Each number is 128 + 24 x the weight over its row's rms, rounded and kept within 0 to 255. Layers, rows and columns count from 0. The size above them is the row's rms in percent of the matrix's.

# layer 6 MLP up, 640x160, rms 0.179, rows 385-404, columns 80-159
size [ 80 102 111 111 100 114 111  88  99  91  94 103 100  84 102 110 104  99 102 111]
[[176 137 110 122 126 109  86 135 170 120 117 129 104 142 117 131  97  97 111 149 129 129 123 138 142 131 132 154 119 134 127 128 151 147 164 133 135 105 187 145 141 149 139 123 132 130 128 106 109 104 123 115 124  99 145 157 156  83 127 136 151 150  83 157 153 114 121 104  97  92 127 119 136 133  99  53 119 126 151 105]
 [118 149 105 110 149 152 121 140 117 151 144  66 100  77 141 147 155 112  99 141 114 167 142 108 114 122 111 168 101 123 118 108 129 119 150 139 118 145  69 107 116 105  95 168 123 124 121 179  96 165 119  78 128 119 130 126 169 153 149 111 119 121 148 142 105 132 113 137 171  53 131 123 111  88 154 103 150 150 153 116]
 [129  81  89 162  98 156 121  98 125 142 149 163 131 104 123 133 134 145 167 113  78 130 127 126 123 144 108 177 149 146 121 118 104 168 127 113 119 161 129 102 103 142 153  99 144 120 106 169 122 119 149 105 156 118  75  79 132 128 168 172 152 165 120 138 144 102 151 116 148 169 149 103 136  97 138 168 146 154 105 103]
 [129  76 110 126 131 123 112 129 145 191 148 129 130 185 163  99 157  86 126 113 140 156 117 138 124 132 122 139 104 136 108 137 120 118 155 127 134 144 110 116 144 141  96 137 133 113 165 109 126 157 122 123 152 156 138 155 128 118 107 133 138 103 120 103 100 156 168 146 133 145 104 114  70  97 105 162 190 174 140  74]
 [109 101 123 129 177 124 122 123 139 141 145  40 109 116  83 103 104 120 126 131 132 181 102  95 146 142  99 124 123 139 124 130  98 103 113 131 127 137 153 138 124  94 137 158 167  68 122 107 137 138  86  89  83 109 125 120 109 130 137 169 107 114 127  75 134 132 143 160 120 121 120 142 144 151 159 133  98 180 115  93]
 [158 154 160  79 139 105  86 121 164 139 118 204 114  88  82  92 141 114 136 136  80 110 105 102 102 101 118  94 150 121 119 118 154 136 126 120 113 122 129 117 136 122 114 109 119 164  89 121 152 106 110 114 127 130  83 112 130 124 161 103 152 107 125 111 142 113  69 112  76 182 161 157 102 105 121 157 115 137 114 124]
 [123 144 128 136 109 128  98 109 148 111  89 131 126  93 130 106 122  49  86 149 156 117 161 150 100 100 132  88  97 135 100 171 184 125 154  94 135 169 133  99 135 118 138 108 161 123 176 123 123 138 107 114 137 144 139 112 131 120  95 104 138 139 132 130 122 168 138 129 122 124 184 123  56 105 144 149 124 125 138 122]
 [101 160 131 122 129 144 156  81 126  81 133 106 163 137 148 133 108 115 166 120 129 160 112 131 122 182 140 113 141 125 119 131 125 104 104  85  93 108 149 140  89 133  81 160 129 164 143 143 139 106 149 117 190 196 118 150 137  90 154 101 111 143 157 179 147 132 122 153 160 167 142 158 162 127 155 165 134 124 132 120]
 [129 145 121 165 118  87 111 108 162 100  98 110 101 175 108 143 113 103 118 113 128 151 127 105 139 132  76 139 117 121 106 114 119  85 102 144 149 130  82 130 137 126 112 153 178 155 131 150  94 141  71 147 139 177 132 127 123 123 183 113 132 158 139  90 150 127 144 116 127  89 159 170 136 110 114 110 129 105 108 123]
 [ 67 123 134 121 146 126  65 132  76 173 117 109  77  90 120 120 111 127 138 146 113 146 173 127 170 123 117 120 103 155 109 156 129 114 148  90 161 130 114 127  88 142 173 167 108 100 113 126 129 173 159 132 115 130  90 133 165 128 149 151 134 125 155 114 134 159  54 126 155  95 158 160 151 126 128 118  87 148 144 133]
 [157 144 129 205 173  84 138 105 157 134  85 160  61 131 131 125 124 129 124 100 154 165 105 136 130 136 130  99 171 154 133  89 101 138 119 133 144 118 144 116 117  76 126 123 144 125 139 124 130 119  97 129 130 126 123 135 133 132 103 144  74 110 111 145 150  69 109 147 164 108 106 138 166 115  90 174 117 167 111 129]
 [119 138 135 129 138 143 107  98  92 114 112 138 135  87  90 152 159 111 140 104 111 182 150 167 104 172 102 122 144 102 101  98  98 125 134 107 155 135 152 104 147 179 113 144 162 159 133 120 143 107 123 114 134 117 112 114  94 148 116 124 132  95 150 160 157 128 132 160 167  98 148 101 144 145 149 143 169  97 140 105]
 [115 115 134 132  76 133  96 143 158 128 162 154 120 106 133 123 157 104 161 116  82  98 117 110 133 149 135  86 106 134 102 102 139 130 147 142 132 141 110 107 157 154 107 155 141 145  64 136 155 104 124 149 133 179 131 116 136 149 141 145 127  93  91  83 107 110 128 131 121 117 186 196 160 110 164 114 139 144 114 151]
 [128 132 148 148 161 107 138 108  91  98 129 129 133 118 130 105 143  86 167 113 124 143 154 132 119  86 131 124 180 128 106 131 132 147 127 152 116  94 127 106 129 128 132 108 122  88 118 151 126 110 124 138 161 132 131 134 160  71 147 132 114 109 105 110 154  73  70 118 122 112 165 113  75 144 119 152 118 165 125 174]
 [127 105 139 109 163 128 147 144  86 164 133 140 130 122 143 102 136 124 154 120 147 133 129 148 155 120 126 143 131 147  78  92  85 163 106  83 144 145 105 158  94 143 117 157 120 151 160 151  94 129 115 110 115  78 134 139 143 118 132  90 129 142 132 172 153 110 158 120 100 138 127  92 155 116 144  54 125 138 131 162]
 [ 88 137 133  78 102 124 104 108 113 124 115 124 120 121 130 127 175 102 127  82 113 175 171 130 155 103  96 115 119 162 130  88  74 110 139  98 118 120 134 122 133 110 124  84 129 123 128 110 146 113 129 169 154 174 145 104 178 117 109 112 137 154 142 134 183 151 152 133 171 142 111  99 103  95  98 138 141  97 103 152]
 [128 125 127 110 127 121 135 108 150 140 143 157  93 125 139 143 124 172 130  79 134 135 136 127  82 116 125 150 105 103  92  98 118 127 123  93 102 134  87  88 114 163 135 176 116 126 131 151 138 162 100 137 137 160 131 137 189 127 154 187 144 131 178 165 125 122 113 145 109 106 123 168 145 110 116 109 130 147  86  83]
 [102 110 162 152 145 165 137 128 114 134 114 152 154 164 146  98 149 116 133 135 150 139 147 148 121 178  90 150  94 134  96 148 160  97  90  97 146 119 115 130 125  91 149 130 122  99 133 117  77 153 116  99 111 108 123 103  81 108 120 122 122 107 128 145 122 161 112 131 133 126 142 152 137 125 141 116 157 101 145 129]
 [101 126 169 112 126 129  89 135 128 141 174 173 118 117 149  75 135 134 109  82 136 145 100 126 147 134 124 140 101 136 120 144 127  94  89 156 102 111 129 129  91 142 119 131 203 128 143 147  93 124 155 155 118 106 100 145 164 141 115 104 108  94 125 148 125 140 104 116 106 134 121 126 105  84 144  94 138  99 132 157]
 [139  94 114 137 100 147 169  56 153 131 100 159 106 153 117  93 149 145  95 112 124 175 127 130 110 104 131 153 144  95 108 140 113 139 146 123  83 134  85 110 150 170 115 138 139 146  97 123 130 119 101 109 151 128 100 138 130  96 128 119 135 108 146 139 133 131 163 138 172 110 184  99 124  98 125 138  98 130 118 174]]
# layer 6 MLP down (transposed), 640x160, rms 0.136, rows 385-404, columns 80-159
size [ 83 100 105 105  95 111 105  93 102  95  95 104  92  99 100 113  94  96 105 108]
[[137 139 136 122 126 148 100 128 145 101 152 170 175  96 128 132 113 195 125 162 122 129 161 158 126  96 120 104 118 145 124 127 117 117 136 150 156 116 106 103 159 118 160 126 135 104 150 174 100 163 128 121 127 138 134  92  98 171 170 140 169 110 171  92 106 134 108 150 146 157 165 143 115 113 108 139 128 132  97 140]
 [141 122 122 194 111 141 115 143  80 123 120 134 113 154 110 131  90 151 124 123 182 124 106 147 119 123 129  67 181 123 117 127  91 155 145 156 110 118 165 117 102 132 111  97 143 116 154 143 115 137 145 171 116 133 151 143 110 140 139 134 117 115  62 154 113 118 137 132 121 121 146 120 132 136 152 145  74  94  86 139]
 [ 84 165 143 103 130 120 101 143 181 173 146 154  90 131 106 157 119 139  81 152 125 111 119 165 121 125 146 143 132 144 121 112 127 128 156 120 170 117 172 130 135 155 105 151 116 145 111 128 124 105 116 105 161 108 142 105  70 116 123 123 152 125 103  94 164 177 158 145 122 120 161  95 144 142 124 132  87 106 101  57]
 [161 128 184  75 125 115 137 120 131  96 145 107 131 128 155 143 139 165 131 150 151 153 138 152 102 105 137 101 158 148 152 125  93 134 112  99  70 100 106 151 169 143 105 111 128 108 144 100 149 111 206  77 110 113 141 118 101 155 150 100 166 130 144 150 138 124 106 156 162 144  85 112 145  69 119 131 111 118 145 122]
 [125 160 140 173 127 143 122 161 122 104 127 138 137 148 108  99 121 123 114 149 153  78  84 151 105 147 126 142 169 147  78 113 112 191 124 151 145  86 150 117 155 145 154 103 114 117 137 153 136 121 128 137 158  94 151 136 112 142 124  94 138 136 161 135 111 135 123  96 166  65 124 126 104 109  96  99 165 118 110 146]
 [131 137 106 136 156 143 101 141 161 129  82 125 164 118 114 105 124 157 122 145 124 156 149 132  97 136 155 122 104 117 169 155  88 102 114 150 111 141 117 145 149 161 155 174 104 155 136 124 116 160 177 126 103 124 153 161 112 125 141 137 168 135 129 137  97 105  97 140  81 171 118 133  73 101 106 127 126 144 131 108]
 [111 115 136 128 154 117 106 136 119 102 150  77  90 134  94 121 113 136 103 128 118 109 138 146 144 132 156  95 173 106 118 141 126 152 134 141 107 146 115 117 135 166 145 132 133 129 156 147 154 117 107 121 111 179 118  67 147 124  79 149 131 159 165 118 114 114 134 112 130 120  85 108 165 112 166  96 142 160  96 106]
 [124 118 111 110 179 151 137  76  85 149 111  84 116 147 153 133 127 127 145 155 128 125 133 148 139 122 153 150 120 132 128 142 120 132 120 170  99 142 125  91 118 137 141 100 120 110 105  93 160 139  74 123 140  70 139 102  85 152 123 131 151 102 148 121 152 124 141 124  78  97 108 131 122 111 145 128 136 158 150 111]
 [110 156 161 149 148 118 159 122 139 133 137 147 117 119 139 133 139 128 136  73 162 121 129 125 130 156 130 149 113  68 100 163 130 144  98 164  94 138 139 119 118 135 104 125 141 110 126 111 108  98 108 140 119 161  78  67 129 115 141  71 126 135 146  82 135 121 117 149 140 147 134 123 163 127 133 150 110 126 145 132]
 [162 138 122  83 150  83 113  91 165 107 151 134 103 131 128 152 126 147 135 143 156 125 134 162 147 117 186  98  89 151 113  95  95 135 141 106 133 163 157 113 129 117 124 124 110 144 148 151 152 123 127 145 152 103 107 115 120 131 114 123 143 152 168 150 153 131 101 143 105 153 106 113  78 137 150 103 117 160  99 132]
 [134 122  98 128 132 137 149 125 160 150 112 110  92 136 154 137 174 152 117 140 110 124 157 124 162 123 150 152 143 121  96 103 179 149 143 131  98  94 102 110 121 122 117 140 162  81 118  96 164 149 110 132  93 129 135  64 148 110 156 150 176 133 163 120 115 136 109 136  76 146 118 147 157  72 105 129 123 123 114 154]
 [104 121 148 150 110 164 151 171 105 140 115 106 119  97 128 116  89 139 126 149 157 103 109 150 148 158 145 138 126  71 120 119 156 155 146  90 155 115 123  96 117 135 133 171 138 108 101 135 133 131 142  79 147 163 112 111  47 133 119 177 159 161 138 109 132 114 177 149 114 114  98 125 118 118 148  96  93  98 115 135]
 [109 108 121 136 162 166 105 134 154 135 123  94 145 166 124 112 115 138 105 121 171 150 118 104 134  92 142 129 130  96 170 139 101 125 144 153 121 146 156 155 173 139 118 108 132 138 120  96 150  95 104 133 106 123 141 128 104 178 132  77 104 173  98 104 135 140 122 160 143 119  54 131 119 111 132 144 119 165 131 171]
 [154 109 111 123 108 136 138 145 153 150 143 145 124 133 139 132  87 137 136 172 117  98 121 108 148 162 133 126 157 117 126  95 124 110 125 107 147 159 100  99 162 125 103  98 143 104 122  98 117 143 145 137  94  78 141 110  87 127 112 103 160 149 138  99 128 172 128 137 135  99 114 140 137 121 130  87 100  98 127 113]
 [123 134 135 160 148  95 109 113 124 123 115 151 106 137 153 140 143 145 104 115 148  66 132 127 139 136 148 134 154 130 142 129 128 153 123 157  70  80 115 107 160 160 111 105 110  99 130 133 119 151 161 164 145 140 144 103 127 119 153  86 162 138 132 128 113 100  94 155 111 150 112 121 147  87 121 126 182 113 148  83]
 [173 123 151 128 104 196 158  78 169 119 158 120 151 139 166  85  92 136  94 113 127 142 132 114 135 108 134  79 134 125 130 105 116 132 139 126 135 128 133  83 122 139 108 167  81 141 124 127 144 125 109  94 138 144  59 114 123 129 120 146 163 102 156 134 127 129 133 150 125 139 136 147 120  87 135 113 112 145  96 162]
 [102 170 156 162 124 134 137 129 171 117  97 102 107 137 123 124 135 121  92 133 126 132 157 128 138 153  80 110  89 131 142 145  86 122  80 146 126 102 142 124 163 175 147 156 124 102 128 126 185 125 117 113 107 120 105 154 146 153 116 116 139 131 159 144 131 151 109 109 117 130 148 109 161  81 165 124  85 128 103 135]
 [ 99  99 136 131 124 106 127 143 144 142 134  94 128 186 154 153  61 130 117 131 114 128 153 160 116 165 100 143 125 102 178 170 125 135 107  70 165 135 126  89 153 124 154 156 108 112  84 153  92 125 131 103 117 116 121 117 118 153 148 134 114 105 182 116  76 125 131 134 127 118 158 101 154 154 120 128 151 172 137 117]
 [135  94  98  69 118 137  96 108 125  97 102 113 144 136 115 115 115 152 175 146 121 131  99 101 139 149 157 147 118 127 137  91 123 130 147 124 117 169 133 122 112  89 160 114 137  86  98 162  85 116  96 128 118 145 136 100 129 149 106 152 106  68 115 158 144 121 159  80  86  99  89 106 193 104 143 116 130 145 128 139]
 [124 107 130 130 125 135 129 115 181 130  95 130 141 145 136 127 153 137 100 140  88 118 154 115 137 146 123 146 120 100  87 110 103 160  84 103 124 144 107 147 112 121 157  79  92 174 107 165 121  97 146 116 160 172 115 131 159 143 112 125 122 113 136 128 130 127 183 102 124 145 182 111  81 184 104 131 120  91 137 148]]